config = dict(
    num_hidden_layers=10,
    num_attention_heads=3,
    positions='rope',
    rope_fraction=1.0,
    attn_scale=0.125,
    bias='none',
    init='trunc',
    init_std_up=0.0422,
    init_std_down=0.0,
    optimizer='soap_variant',
    beta2=0.98,
    lr_head=0.00877,
    warmup_steps=146,
    decay_fraction=0.907,
    train_tokens=401200000,
)
Each number is 500 + 50 x the weight over the matrix's rms, rounded and kept within 0 to 999. Layers, rows and columns count from 0. Numbers have three digits each.

# layer 7 MLP up, 768x192, rms 0.19, rows 636-684, columns 96-191
524524620456495558484535492521552544419528578546496447454393517493549476436493495515432450528511473584426546418500528542539566502524568570448591519552549489563519449471456515501541516479485410512519515485459499492434608430606513451492441510531492533431500438456523428539500506436437511464
451549549515430568446555441587543572534562452472515608507567494458533494517557531507425492484431537401515510431455425537513574518511488552536564543517462472427413438452529491465471497624448486576445536463513465523503503492543551492555450507537473539513641496551537566509519430386488542516
513510494520481591504528507425453497510527393446585499489466427459447589538504494511563487405438455548611493410542485508496453455414438580501563489462544562521535523516546499461521603452548437422526513609468434435546420545484482421478407485517493463499437527525462554497466468406604590451
597486540466528501514436508502462523547548493551513525560483570481468482490464423441492446555571528584557552452471467422479464503528562533455557466435576555555375436542392525493516467543509434488570449480461497491521434491620541555489502535385472514508459574437577511576457446473530506529
447418542552504463436550396535629529493477514523480426524524485512460486487545512501529451549443471520485423505519524550515549500562369482535489505542398411566569545483430468487448534473522513450492505530537548547605443476494485546520544505474532551381511483528479459462547638478534446403
530504511460526479569560454522507571515508440476504461515503527499491482510453530408447543402512511436506521491467416395525442544504525511530485436473455582511516544494505443407413594523554455563512526537457502512503438491538537441521491560483461482506471503497544502628476545467465392425
575518437478519380473488482572535497504494559498537471490487528534568527518409580518536517503454473570443497397474519509456504601511522517548434576505436458509533485512448506515501511522477448400455488469546505446463536445401529587520514603531517494506461499556491450507531356490518514494
552470559470558505513519530585447491540505513485465567469502520426537544632494423533495562450512546612460498520480498456528505516555399542495463530520470503531454611468472505464487565505499532493494515537498422470627591391500520428551448526539481502503508498493455520515458524503532508536
474543517550506567494562476568508441466474465542633513472482495509456475486508476491591514569471488537462441480490509450481426516555596578538525564503430463546542433461586408535558496489585511532487476417462456578443462526510453414554460494573465492533499507579510423567412453475471549430
482495439554415472452391496497539556510487474488453562569403485478518512436555463535472436494489502517484511416476538494530456547546489564532555571388495482591423477480409582452528530464519476540464502540494478535472515488403563497436558480509581480466486505523562519475473540427415442436
498453467550513513515418503537475487554471505420573453487547469430523521587550528429411558462534479488581449460428468448494534509477504528483511513437474570452556503535463596517469429449434466430450543619526507465534479509559533536577505478494474518434481482412512472448475512561522465457
541496512499419443536560468506446472445475431506530467476528496515530526479527449411447506518484460476445558460522540529482455431550527467472543462520545527576535471490509384458552522449574369609421532469488544450517492487546535524587518592520450455552460422585522430457549471523489453469
467559491505552481488598460507498502453529558562557455486541515594523470493473457515539467536551444514448512431571516477427472537529383533525603546482461464496417568411407448499500526489555425665528539525476578519454457542479534480544491460505392494527525589588465485406475442644466513583
527483509419458466539472475508572475485421453470579508495522437442536467493519467476532524473440498432451469494556497431483557434519531457518483485409428418492464489548482542445419399529537547462531409387434477521451498536527498534539524498534486508530515512478471552530480555583560493582
511582578449526541553438511482506376440487506459484418466539503496503511451490519520485602463409438465402572531479524516409512529406562473516512484449474618529554427483430570470481449422465435471489533495432439492467476461494492480528570548487487459573519466532532513524528556474525495507
524553535412498438478591601552536480532502514449396458388531517536478521543499522500424545492556480466438518456516569548506496492516640547572465642506596526555467457560532434535479542623511484463448415590531476563533539473441510510478429529641512441636505501490495570475393462422470409539
512497492513559538508468497400434526513503515540529380532398502450462410603505446530381494550511541453631496538518465461531541511461457479436514502551543506559491487552462463505488400528493533461438437440534455473521432544515489540450533479472483488476499494524485542512442497575523371485
506404538583460546487475464457478473412422566483474485553455438543511447422517441491466477537508471537464426518472474541553444421418489479461504435503520504583437522578497505543552418495433580515440475475423469491430449399469493499517502539602474495430466605482498535454490575533519473522
525487403493543562477412496478485467524386574468522506534418462492532499507600493495496507488393490504473405538532568452594441547576522510523334580474511482530493482572460464541474447510477515532597485535544689493526448568488455539565471509513551541448513583456473523407435429498472601494
475447460453523547466450461492452481494382530554556465503580440455564442516480490487552482538504527581621485498435482447527456459540558517526542529573503480467435427463389437602533496455467437486497547530417528514478494480546541535535471635525442592543507450473542518559507416511515560486
516492451507501455574497495478434429580486478542494542480419565454571422490475450494455539509508524522589515518487610511460533672457479468501376447486507460488507608536484458592534501524484486514453502533514595447596455585477505479542518522509470534466448543461466436549494470492587515522
482505572463543392578468525503586468552472440528487529532441507566536490549518521526522465579475532558527463567518504502427539501533587492430535481482461473524503515538502411662425497497504521475520505604451532468427517534532413588426465460473522537506575443441557504507525528536569481466
540525481444457575403555544458458484557523534490508442492528534511528593556480488508504506526485490491555541468639391506458625576476472430575513578492505509522474480482482510460579404524507415462484464463514462496502486515378528451588399519459492450568558532548419452411684525592569486499
529519471526490450510608534511478596480481562467542469510566593461497525503487595482470492545583520499476496505544606602501498452514506552497521479619462511502574542457491348395521440436511498509551485584574525512536464398578493520535553512594611467417514509416590412467436433517430519453
514437510486468527520524421542465516456500532475468538565443612507543477544537517513479412547423555462520603586590499499450518377433443489512546435434364430448401486527586523467531481477431525524541542501448482424442476529479435450567541508505503498556467533537586483454499413517524537419
473560551403514403510491547443379530563439507487507531559587478416421487420497484514558562530496451546476510472445433516520543543508561474563530460519526491439481523587397469453506466481496520498526558508590437488550488465495473560490544408523514500581514461443556454466466539505498458470
466500446501474511524450489428484451503484431507423429491484432360552487486420500569601423532622610490404510478444539457487460619447452533553521536469486605466563494443489429527555436487548511548593462465472521508492406591441515599468505455447591506457468438490406480446522543507438427447
591518532488487474538537585571505499527512498445472533543525483420599476488563526551462546453544490421513439539506480577468459469544553480517445471580573591516511502623512496437513504527495491573512429482508497441487487457533551480492466573431517520434406485440496482561527529376460567539
505498560429481513399554468473473539482450529484596453470506497496482455483551511503494580458499477569449518612475464498477478453471454516411552476487448431598495470472619500499525489393574529421492556441563414467567461456435523506493522526418459532622594532536479491540576456528492595614
524579436452492442530521431455523497512518497531563558476546525520500559482584498392494551572499525504491384447611478518520622508479493504515583572508500489446505535471474474553503512542393557542536560560574589487446405489448558494482639517607489459592389430552486436499591441512480579471
423526471431437488525473436521496445512515438514464491463478516527397509552585440449543610597494504512532501554517558519462475478488501514503447537361592554544511500458512579444515553434419505549487421490557467479436528432528501475486412509561430440568497554455562510532428530554496496514
472602471513461501501496484517503512452503490465570546525499459590487513484485499491520542539457577491419530513580496510366500561523518482507511514460418498502433520373576446524522471480557489458463557480432490478537522465533492558486456475505437473478511437453512532476499504483505537522
548440515536466404507489529558517463553511474538524435549472483474510381481404534437537482565491540464513505520445465450541492464465476530450455536483491420489550501510461534513605539463420474518563530553473484557649482533511487489495518505575419543470506488434598478453492579504550530556
557492440421497497595464434407519373516481601464526523520539452400474503413476410522580521495480514464535493541415474490452464504541490479486389441482478552515548547608436478553560541460629490440500397501560455416490487519443509502353572378488549500445498547467491577502604526473530568471
434534487574432535424500544509451514441479509523488478479539489497449438469521512463417496456416456607543529420551486468549545581487475420472435579432498498454537524514520518472528476442579461481511438498431451572581560450480552382461486512499507494496590467510483477545511492571437532444
490508532484506484539483488598472485449514479362465467590497508466491532472488542497431432428462510494498484487396450456454611510503569506518503511470459421464554365386597492499537518535519454428531528497496569552343520513438600392534522430573511483502432514521476504513411480480436541407
434492456516517517539462550605519493536450514473504441406505496476548497482470384505490499492527479477549464448453498509492478519573416527440488544443504480494540557420443557377494542528419465474606566479531506374463492494481584509420502489515435544501458581486492501480457569538480563537
513574498568496418574553460580447528508379479466481578631504487493553411422509573544562567421598531456511494523501450502448476501437522508565436417582529416527436397499529416563482537538493432473503398465553505494491594485568384488452516528503495462506486436450510476431506468542444543523
531533501453451398509566544489569567449540467563610515452447488513474544537526553502541514586525434523501496510565577509444463548467480551537614463559593592489457448490494424478490548419579412490454551498551561540449569444470376340513621548425469482495420421462526534494474450547465541547
538529558458508556467480579512591521456491518511491516448533510509464557444580628494427521496537510477562556401552537561489523472408451524442471490407547433504495511468456444508520557430532541376428432515576479581449462429329550543446438552495558517422524447523552278580510498544547458547
465570496516529481470589586489448410490494473499494515524427456559450488453574462534484581522548491545492485430560519406448448448461498485503531418445450515504484428465630592515428523505547452513511544525525487460490413492503564484513496507485530504516462419504456508494593475481487466615
430476522549617460576523421603489552504455392462590486514475410525511444535530608371468459495476484494514482568510474502387514552428472409507555430466471466505526522545513417501442526589525413495489526562431478507569535573560501443466423447459456474553524488532462618550540454422519493567
510439531505548479499434481471478515473514518564574508659475581474521595515493569526432508540490480583436533458417575504526530499576478548526472532554507441538579447381458376549495511430562496507477520539480506577483499528494490475472481423513509643512488551503438453472513459546607437436
481562576549508487465534593430494503512439496531504473499519546408469511457465524480484551477509505479520481439428492486558443531497491504510448502464526540512436519560613516447497538493489446532493479554474625477458570526445468501510558486441500535539455546401545532544475461530478467474
485446575566525515468590439534521513523437566585449482504561515505481619511514522487490542555512553471473526578524515462505542508550504550446436430503566522439591472502484515602495479541520514468516560488436516514490534493428463524594522445487518466549457468448456464537533575582449504532
560462522502475576576382600564490422478522474490453445427516440490478445452524504475557381493429489490489421509458486516460545488523559544493510508546524506471508484566415486424515465491559488530498568506500537484447485516539482536524519433517505504472590509467559442495479486449555527493
467606568422462478542492466456436445498472505555646470462464510565560485488528449484444503528578428487486415577567515516448488427472455483506508448519490478555511494445521477469515501350467435495490465572545584520484443549523446583521498472513478527414429480484425475487507460588492478560
521466432549525367485467527523448458601541520504467466505522504482462506432532478497487510508563596582602560516488500470469446519535517488508542423509464523546499552486521453500496478472525567515368554478535471579502527522566523471493459519432431490450463505453439519432525527501566547543
596477499502545476580476444503520505431431488439520600495512492531519526574498494547467622570474499491495452455515451410463567573444483544498485512547489451539459560477477444510497494505535555528484580544415455442447521574415546471526442477415543573501519485400496574614599475446538500590
# layer 7 MLP down (transposed), 768x192, rms 0.177, rows 636-683, columns 96-191
412569538479555558414467506552422551436544502481407541480493455544446435585487458433551458494494483490458573567552431503481481519565554469504479435567550551562514595529492465490593532454523521449498413519539572564455459479439583405485547427539510476549457479570401541493506488512504577491
494537479573515452510590551519491538464449521614560524510480538549462509386451469486409471560471523586475372522545597557491548510529498491576563498456401448519577550520407469457621468485487528522521530590508485455476550494560439503582494482558546399471485415449482518461518546513548550495
557516445488530529456486447490549526481588487511539510511475421552515489552476576505539519545541505562336480601440471594465456613376514449405546566515507534488578508415514474446523528558484457439371509457576560514460547428480423452571571502437496516560532424514560535467377472457511500505
519499500585464598470479493490434466553359543483512476387464444476438489420525552468478528633540521477494555520554440572449532503501507504500425515542529530483535537521452598431478458594577498447545515482567560495513480482568493447440468549547436435460501594554504530520463476544507568573
472555554535591576483464446489447490527496527430498455482578476540436408514483437483474451498475430590555499505517439594449567525530523492569440472533567532535562537538531552511458508502437592490476530431555538447580592474576494627534466482602505444571529479463520551529476474486413494544
578470550520515523579464501545473445478427520564438540544430481546581501559572523449475474511543533501467493555512549438509481506473495604483447500515604567479575530473488459569450521421494364554420463500523375523431503545416500578512551573476498540469506485414503552467430425455520539545
559473502586542403552491391510532491471498474552596508504419484508421465478505456398561470498509489501551478454583472451552448522491474471582493515486465441427441528464545571525452435479482496434467514521500563469439579517484488556399502463555585548470526516438543578442407575482530524560
501518484509531631461551420539544480531525586429553420508589456523476452448495449625456483450468483461500511468542591527466454448532489568541447540399534494435454569535465515430427515420556417563511520408475586493521459512526478513428526492450511465509524449413549477449530532477442431509
490596503548456589548534397477457553478479522539480571501433578499497548487567383510548507469462520472454488507459535372557482488485489486566473524452432530578519446478552470480539528517477404570469502440447485580526526408438508522485464542599500425574428570520524481545497563515497520457
527461477489481382551430521445442510524489539438501572588497420450454522587498525556493486444500424463498422453489538464442567574431485478458445532542475510447440473464537492497472570496480544494539474502483514496552438533497564458470455521531447527495501504344551497576487525543372548492
422474514498603550434469472466474464540477515462483533455449553483427544514460536506468453513479555437446562507479513580493543474533566481511432412495362442571549355471490480530567581490597584565538471600502518490500501498478575498548514560576552536457400571580497470494539546508500540518
474546515576515472434461485536489605387492524576493506418469476460459481486500530544469409499576483526541487529464411541642493455423474579481529476480477471473409451453400540476503552489522555441489545499424439536426543511520451463483463485429454480507591495406457484542393488464504504462
441471552572556586521542583609467459463522479514474529484431449518591541516524589484471461454467494532526457596478482473480503516525439404467442513482551454461487549446579456465428434505508445545528551511497494407494530467516458496570484432502560464549500409519529414529470541534532494474
518473487470541563515447548561574516474407480477502529451441568512561483480539520441503497485432445447537534497517495517542506457510536447532487555462451519464558444502439556498480518518521419564454493446393542379440552470453536526606579543530546502501494501555485429502488563478556435523
501490543553540558427519600394426511529420456436430490528424533605412543500417463577542592502440604498535540491489512543560542477480550564454439499523511469491485424515512630533440507498497527469571505591454516428422511471539496511527412469527560594507484508549495455468512475465405430523
475580490522500498546528488428390529571426491397590533487460519509590427497563473492451548515389437371483468479524528414521583642478588453526492547525491526482522489507552542582629618482527499515519426401511404462475451499442563467477555536484488529587519436456476469569521473484477498506
457574444580544411561573434488457444486651496578502512529454456500533507604536515443536492529428518487576467460465574496540521494467522555524432491478498459502509551535443568528545467544517631448429491550460450475411522461522481451504502424534525502469509438544504523459523628525460487495
392515520379462468495475459465469503453488428463435475511502485512547426522490419541585545464509479505427584487454550529417522520448576528457550454557501433416481424541420518416457540536483450506508517467503421493464526541588624496577469435608556451562552509495493498409539566527601396457
471516440533576476484591499516452490547509365487463504526541485485565525489453621603527582590549497493488415489464515481475570618549485549508511523455519382525520513471510529342545603528541474467542449437500460456494569543564556572545470457492487579522471491556537590377389420487451350493
484523468588509406547578482476534424470400463518518497471468643588493496489540403504513499514460383541581563439460522574498529514529516517479471412477462435509491486495558505540446459526551406450422405569502385575547504578545524592475579541429539458432527521582473485564599478428511352491
435456544468551502417520537531562519418443409515470445544520456525601487493416522603562451503434472496515555410551457547466431510535468464498561522477576550490526528488526531362576491476425476428457455516471506532398537382531433502518456627551526494500589465452498448515473504552529474562
541549496455485586493573471485418570486483398462492487539492462525453568476528532567432547466527536390448427510426433555464499440541395436513458485508565549523513505539460581437540491400496508425484529497585573500490424528433452490568492489539463413462437489668453520428439518505396428507
576326553496475473539540451489402493547394539462432543535506559504529496507460421523424484570525511556539535586544484534505375508469493481537507538559570562488464467468494432451427476482616471609433597537465492542570574535472546563599512455463474514480552548461498580486493451425448552517
525572517556523421445600476506453563509525629383517524441543486542523436565455504538516438434488545490522554442486529528494450569513545474458466449523605520463535497493477431493489481492497498546471536494519469474501438449464504492437461437563526504517538543308427512498402552490533538540
536500434507435408403492506512409407518510538482374442542460568475466435406486550535437546537413462522535541452553485528502500606509551528453428425489584453525520438442564596516470492491511538505518459427472515516487470561488488555420520448517488445532526496597506534492520511520543463522
532454510466471490518478523457534487551505485555351478510494564544416547476476549534502437490491421566490500492543495484454572479577454512504460497474355489582449511492491528555502536589553500568502454522368562493481513454508611443513565510475477496465468502487487476519419490499481535566
511544449469457456555512464523485645500475486496535513488501532570412582490543447537452555562504489495488470485521530535554539522439532476499489571560578485483483476447475519555449590482501556435388490493474472531540529475499436448568501542519431541536419468449466529481495482534520639529
521567499469505592535498606503536550481485502527414572461494529557617488433470420627537426549572439499487412478512525515467452457554591459465525436535530518483521530508509480573512455460531501520499567553521420571447525557524529517438477515500523519479484479512442481520496448570439476521
543551460471467384534487512494445499519457494408445528583538428534434491541459557451485487557478506394445518522491457573546482460366520524576492472441492561495496605509527471588494476471419523445503493608557480501453504519458498512448479412496496450444537488437529570425498529523539536527
442501474530496534496474495508449526463635505512512520644399530486484445551454628461487502502469527473561523477580508491414496531554520511516513419476554518502546593484483441557450536544483426448523573515557549469408430511483573574486580600493538571462503508445467486492479506564529591474
546460452466471582473461479573463520553536491603513500455494531449494509448451457473418530508518523569638485483515486500504465473546434442571519499476420463484647487485570489514504483528463497471520511446534537407505494569491511572541581514504440490483477450577506504484569462533543429546
528537543517552615555469491585444528486444614490430524508488559557497495430460453502559503409513563531500529478447375512549402477533578562503477399493419582452559460496558482512526514517507524565488482602550488562474526458513382468458560535511506460482508462603492557482502470503451525459
467415524455440515459466463512475420497514404495499605546519442562553552551458478505618443501488448598575553476447568514510441507488621468457528597586474480370475487463490508471472506504425510514418476508506525399523428563504535512522457581446523519447475428525471459568573507528466548480
484436443510555373517416496468501525513669523529515503457633477525458430482460423510519408389527593431530466537406562564602530506511394464450485572506540481537503546569580478567527396502448445416579491553433581510593547396525456488490533453481446483510506558396451532507512426577492599548
553530490537472515458408523536396568500555540410516596506557472491471523498591488546547492554543569488477567521488417527518493457517420440485529501453495467503497505540520482489471478548567560557351460401409356447470420502445498480414532499540485450556435538404472482515456472561523499457
476529506513568651488553484496458511578578418473538463512558532514570554585476454499541442379528476593502489451558450533507471497566536519438549485474482462544530494437519461525495530455497654517401502602556488435390463511483492580513478383466435536473549507607587519568559514575521479501
398487525428434576422481547473504539488606494347529482525546511589519461454421546516529552541435612513522484552502516540555541512447535477480465430517469510589475544534461520398541500500527481537520470508439526453555515408548423443509542530501550543457543593484449430548441467505522470561
564489409602569575494464617508446544520346479573493500527564537519571512496451527539387557570524518634521537455504510488555432536475485505598506564539346423502542511469561513483532464554462540578588452453449543568569559540560551481538517488539529461494548520532562485544527375528388386472
439469484519583551514461575485478453531604564529427444519491461454565505505512488461418536473536501553515510577464421398514532453490533474424482449459526492544560484585525537553456489397567484448528493410486451526488457517501551494483541473441489471466527533434501442443609491432642485501
525480427512512489506471401504427516599412459535524458593458569529548506501525464378440501519539524589509484472462632533597533409463487444507403559421449439476419503536593437550404474577537607520485614463477492551491453511460469462497497539541509450544469498410548469428533589481526530630
483449519531531539586521452520532497503578571465400477433580565482482545536562547511471479531492523516570485428526446488521487469474553507478508502504459519490528487394500440482628501471589512621391516477435482528531500483475437473464532490491478455516591487453528500579395467511543580500
499469478454556535503518594527519424474537524471495532577478403571516391457532576538587460569495497531468524458521505532569457513487414599460419534490407469568509538540482588416446494482548509498538527536530496503399563417535432539476553510552550472413554560482497585461515459438588459560
439430485506489631417460523464478462550571579485587577519491532496470519469446514420468531464519529496567504454533492540559493419587560462502592494506492460549598410491493472543441490379525624543449484442494523490431496522477485538532489455552555558535517574638468497514589416510391483467
446520553553540486488571551493517532478532560465457541480492573466500520592582499446454545567550515536462431511526520514413500503510468518449532446503468534500560475478519549443439550488445502413524505470486464416493520553553519613544477557493514460490458471511568538520559550493480432585
433465497516507579470482524515576412541496436473528498566492561566481501512526475529501445404506590550521508545453580582420510591538543481457575541486534544474428498487468442431479627514448572508481506521531589478488499488498489485529516410454485493499633563486462627490484478517518518466
474454487423510347448495419435500524471531505518557549569485436491531592499441506504422525426527473453538470469558515508554500541518526507470426479413553506559473511420529518483468529515523517421484496492521365568506413505479580511444530505502523579561423495584471547457542501458509408506
597471501541525527523530624586498472436541434478539525569513485517343548517541484509432468483462539437506448455427513613564503507434507505451514471497480524467421460512504521534445488560419471569471491437480531599517580468498582536459523537611466573497503499354593475451601537406481585427
487492541502520512591451533581583535494431433467527522460414472557532505472543519443611474540497502470539453478479561468490520563493516557471508352475521486531527401525502504588492535519557490576541473525498517504448456452508544549377544506459533493490420577404569524502491473562519499447
# layer 7 MLP gate, 768x192, rms 0.182, rows 637-684, columns 96-191
482493555505422626425525455475424570472559398515419545516496530466514569414572474470485519528416516514556503472383505564566499510468600533508461541457448505429493433415528502506540459497566507470595477512555398555386456499423510437547539422582442555483571481540506562524634513375478542464
432543432542523438506529456417495619507489416453500528508541450410519521513508569460432525492524502533601564423518447499462475480495400489502531523490477559444495610499532479514496532499482507530475460536525485577407397526484477521443520443501552557493519532456546362455334486416438503459
487552487507413387553483553472584387565399564493480436565502453529491524502486511447535499476452601474510482503516494473506595511537477498507389473466544616569439465491498429524528529416466518441537514382470458510537567493518505493464463489421506497491442545571484464491409546486453499455
531526447506515574444584503516481452462523464555550558531587446474495423461515405537501394517507458568545399476529401504539534500520421652544495526532493518447621436474429512534465426461475542468448523452560527488568413443596418560491539465500525565458450462530485473531481506463474505510
583524595442560311533466516590522482421609495436438508489415605523639481516504643537440502519491487440514450473552417505502452476435440484510542396488596555448449461440435459441376507583536515446497488527455569478486470475410477483545507573490442552503574505498489467529619490442454543507
488481528439473542452449485538480440562520450559540414621572521538472533512530517515599527501499451505514558533516606550540516471443475509554337479502517439513485503426587465493570577543585556495509477497560492485464523547482483434518454402435552455475529465641459482508443477481558508509
487480565505478476538496456537433497483547576520418544585565486482478522569484493575528493442402580514450518525493471513541508432451519538521438474496528534443444531469531535511442504490516486517617477449519533412515544490487561426493523539498510498533467510441506476475473514524499500490
498468480467464442480584404527451584419488508517514507479474466394445398452495495530517402510400528459555507458464464557600474462578591520543544463510468507493496509583496480573516589498516519516479459531466524475638430534499484514452405620458505573453525435472450512474450485443584449483
498469545481469503481454464456505551519494449501460467516521545412513426365465543450472517490578478391490485579486432490613527482468499414453529529509480521507552432542542449493445529520492403593505555510505547469431530581489482466531509449436453566538493540530495565497452364478511482486
524486529505518514505535475488645471434534509520541526610564510509471623465483515407541455523521534494508497466511443559343436509512584437553584517534543458569486415567421524492535538538460493482531579512511563480493492634461430517426521517526500530560574443457492545583529518516571473452
585531498552484445483535493562465570457484452629612533492460451474433509502522419461385499535439473510422460616452459521495559532483473481549554525489532485544449513521561511509566514465543472455479481403513519530402522571483621558464482469468471490461580527538529446464489512423468440473
474528421511498479515494492604413530520479458582371407428466550484545462653491457585469448520500528460532450420421416540508511539519518570541518445557503511638497451456495543475502584491486532599508444583562507526519518562467473483479480482409561566461534467472549605450570540489533522572
540583467525579481521424500452485541620539461500484525567573597519614444523504520507506542495482435498528566514532540475544551470457494473504514532503497435522520450492497507461468477531428589554542390452468566421477573526578514534478488525524455388470468461516509518420424508512519559486
404457449518544501441565499552410547524571551574511622460552511577475489559522551539526515540478484424453536487476605510478505543531583472507514410410421402496435518531485471455483498451590542584503553524462539472597451539480441636540502512452601541518465499524503488508522453482536524542
475494521456544547456421520532563514493402456517426555478485469410492468542443504483511529543484441584371498533529506627486486555564448467541455534502456406519511424451590486415433450537616459492566412529538569547564510355526487529526507592504529540514447441434462539514532601569419494525
492561535502499507585589527465540551531567436488579504540476571431480531469449438533464393527496501493501493482449461476457517534557496440543486544520525530492439496513405474475571464502493518468547539565517525510505527535555463439481576522490570424362507498529476540527451576489412528515
413537547544562417551510375484546510537526509456469534546581545576412556508536510467521484540395509570590545481393444481525550549520435474433403528544516478488618510545580503540474516628449444573525520471464468480501539572552448464439538515565580533477528552496521526522580509408546517543
475494527481542570399562446531523513621302552515501501485554511462463524495418458427463532500421537533447544472475483467568560583614497513475437601580522472599486467509527535515511480434430585492428512510497464491457525427487542525474483496475537550415555409502495471431523511479498497430
448540592454461472518484494512483663494499397577445514444449485509561530502479497496417492517492476469503494478453384513482530471467471538459493572544558561504492435569522544545459522516565590477415447533519509511550444514476426481477490445544509507466454631459490440525482514497452521441
609477515476457509515551460421418458603468522562473512454482508493569394449492397442545455468520562484543528412535548399491375510435454383474484443554576407559414549555492430499524555570533450552502436497571451494457454497531551522459515417475439581530541532494514544520449481532531469480
513392548476467492500465560668549504497510476498503547441504453481503421551525513508530519573502428535499517509470522552492498533577514572497432567497567513472416456480613498454520506594533501499554437461488538481451563507482595483498489541499484544526461588472495489416549628425581444458
434583455493543529443529539452481382538389442555557499517578461465536500526558499457528579509468519537512634511381502485432432477473547497568433582566536557434521437446458450546466560457472507557480459521546501569458451440519544464371495494541431528488451513575493440502556493434547549452
526443474425470508625447454450563528508418461576444488478530474509595499646528543527512535556579542557514442462499608484472619480435542449430501409498549474602539480456504519495457482533547400433572542554462551487484552412503513491502416486571420588465554423629510483528517423475437510559
442504550497506431501525454440465534611524411507506408467450496486485533563482505523574598567525471505437456445450552427497397477502478499466492487454524485425520530399522416482462439481520522492472530425504397604553481398610425602478489491496468517544545476578527547594445543555480412436
483512570460518531581527463435505539495533387497455492452514585476475500421474532507451543525530494522536507556506420472465542511518582528481509484490473448565588661571562497496536450597478590523514450504413414424495498578490436487442535450497577473406461471573585425546466452535546524373
596457491557452494424454479438558431514539494524517535538448525512526470515487478557469493491528475529459528539477531506494477473481494507457619433449532467471450444480572657390538528514516513579503502474441467468487403509492480473491425467483491563442478453401493495585502561554439435558
435530593450448505513512488465532494465636456481551416440531430452575440458500504413475477473448489564522407524484476450518601502543504451492531562431546612533458569568480557462506486494457503517487543455534507497555547481548533588505499534478453538502445569527576522470559533434470499523
480498560620507499497470552353537473502398522518547485438439491522522478467520483624482442486494534516465525486567486447489464495534420518648523501423410437568557537502528528487432477556505435401534377474499493489573493485518570499502547416490529483434467480516489509536353476466471572485
478442490402525515478402545512461522467463457469477563513516566499503402547501561444447437563595506511447572522491471497455457510650500497493569576458461440409559553474578550458531441415519440451493448557514442477539525571530463462597516587578582419561420483472488532542466472458515443517
530514363432515403495620513519579432530454494454531440433527440492479510472540625481515530542362486436538495509504456494423447436471518500429540490432523495470490449470471460483530503541465550503533539523500518401523525499417483475536486488426476566547497446490472500592564467488431507415
554502595523445563477497392513600525519501597561536420465458499566441497481547498492481506585452559484510516507454587478464508462467484419480524477506475451494508437478531435430518561548582540512492453508483538547466471493541561551523513433490483429457399506502528508510464471507517579457
458482390513474401501506455519503486475443462530465464491495472460562480507454493443529509451394543397525510496578394548448562512542609467516555492452464522586507588576470508481491482470489393453516523468512482539529459543547418409519410511499501536510540516533493544540483519434485567517
470523465463538506432565462420466461490497539562492565505326430473563534535500442549519568468478487474471619486523551500533458500502517475531560476397495451530491457377390446455392589388519461532499493483465488549506552487515539522558522515504559556495393507579500473436533511608456475521
559473421402557507411404524492537554484528428530393455483470454612552437457510543428427457536551436530535475498525549521400483542548439430532510560448492545526540475514465560536504537498527507512449463513409450486560465587631615434443434494428546526418554484430574483566523500575510529381
478500546544489438475409600538546485567442491525489465523489524469470534583499447493602580442561618530468452541466558552471477473567500478453516358564485556619491446510463534414405623474560454483564501533506512539499432514583425484449538475479543497501559481505446565561438501514582481493
564563466483501554573552515536536506542462492498504482508508568525495559533478547462464451476454492464435486455564518398509493440478493489518539475598464535528509493397520423501475529463447475476472573505511505392473453507350413537536451425450485527511622534480510605486400508529468529556
463478581550487465458569351460514571434506431535464451547575494544444466492552448489491446485408506525521587588502524499520484462426470495564502473497585435440452515515513418510514500476501386525510501441524533496457473502454475582537532421538455534490557485509459394485440529609558463458
533587496457517447540515450492556464465505517415487568486517500498584485533527555408469434464394490511444525415367474495433469553490558433573488514649625534384539449461550621488465513519539470438433500500507450491415506476474546489511528522569444505519416495516509545504543467384666490491
477506533513507450400459561480456506510422460459540415528531533394553457500459577538503405588546461510475449429523441553501509520582522530537532541555515505495428482422491473502551457560482516389551546513556552455509495497519448545385575557581514470522499464446469459545439533503466576410
521441547494518438517460561495515589567461465522358482486553489473463447474540443526402524491552427461481490543534446573510476545500455478530415439521419504466492526514429457532432365536500530472580576501449487488563572553517439471528496554523592513484518477578429603528438560506413480536
480471565482412542386524466441399427461509548471457505504496524476546549519459423510545418526514494471545487530452476523507443563522509501497513530497558533518558478464536513545555419483507475544596432461469530537388475589492534465488465489512414445524552437591516392439477487504470489505
339482488498530495505507526486505444528436441409544416479498493482533467476600602511569521536561582541556555490438520473545574534516453474452487449512461443478523465424474458478469491574464442480506486572403504426494437535504453458413495420480561497561560573435537484496485491432544523462
471432443582494550508483497424511512504411479427555513465513545512569525462585502500567537453461489492541543528498515622429484446540498552511511466472508540466480474538556624494533596434463472562447379534557547540521454521504454457408440564592546602472540538589565456481423478480509553418
557533513386514564498424477551491528540648475504515516550530508432488492557530430436466544485428434457474495537501529497553483523546467546497537412528494523585444592475553459486496472484599608391498532535462505535425475505670504501481602574472478475573502535505446531462529423519504519426
534556510597541629552529491504534459492548490461462519549466464502492396512545503521650517566432606553568466554483501556510442538548543500498431481488525478389564497590430492519489436510455530476488494514500510478480483452568482504486422474391469488493480439448527594523488483564484495526
433574562554500563507552469462475554515500559469570539452533444441456471444483480534503445506489451479467481535532471600466508490423459367497450547505487471508490447433444573470422423358488538426524543501476518532462530525594554537439544571534444570534468491473533493594525609408450401537
538501514474417479440488544457564476502431429513495620521521515471489432526493481449474418530507485595536477415485499476530513466450478509534494573493558536509489448528396510504553463392506461450489598509588477636496600466519519532523551629507496565486558488475436471570520463502573442566
485442530546521438362581444454482472421517505572515506474388652528475546475520595442547581510400565529570564513630455496511520589495447505560487531495544542515455400454411597487523535493452492515518542484502468542449534563453470432538467512574507485559445440519523481497578566549540482513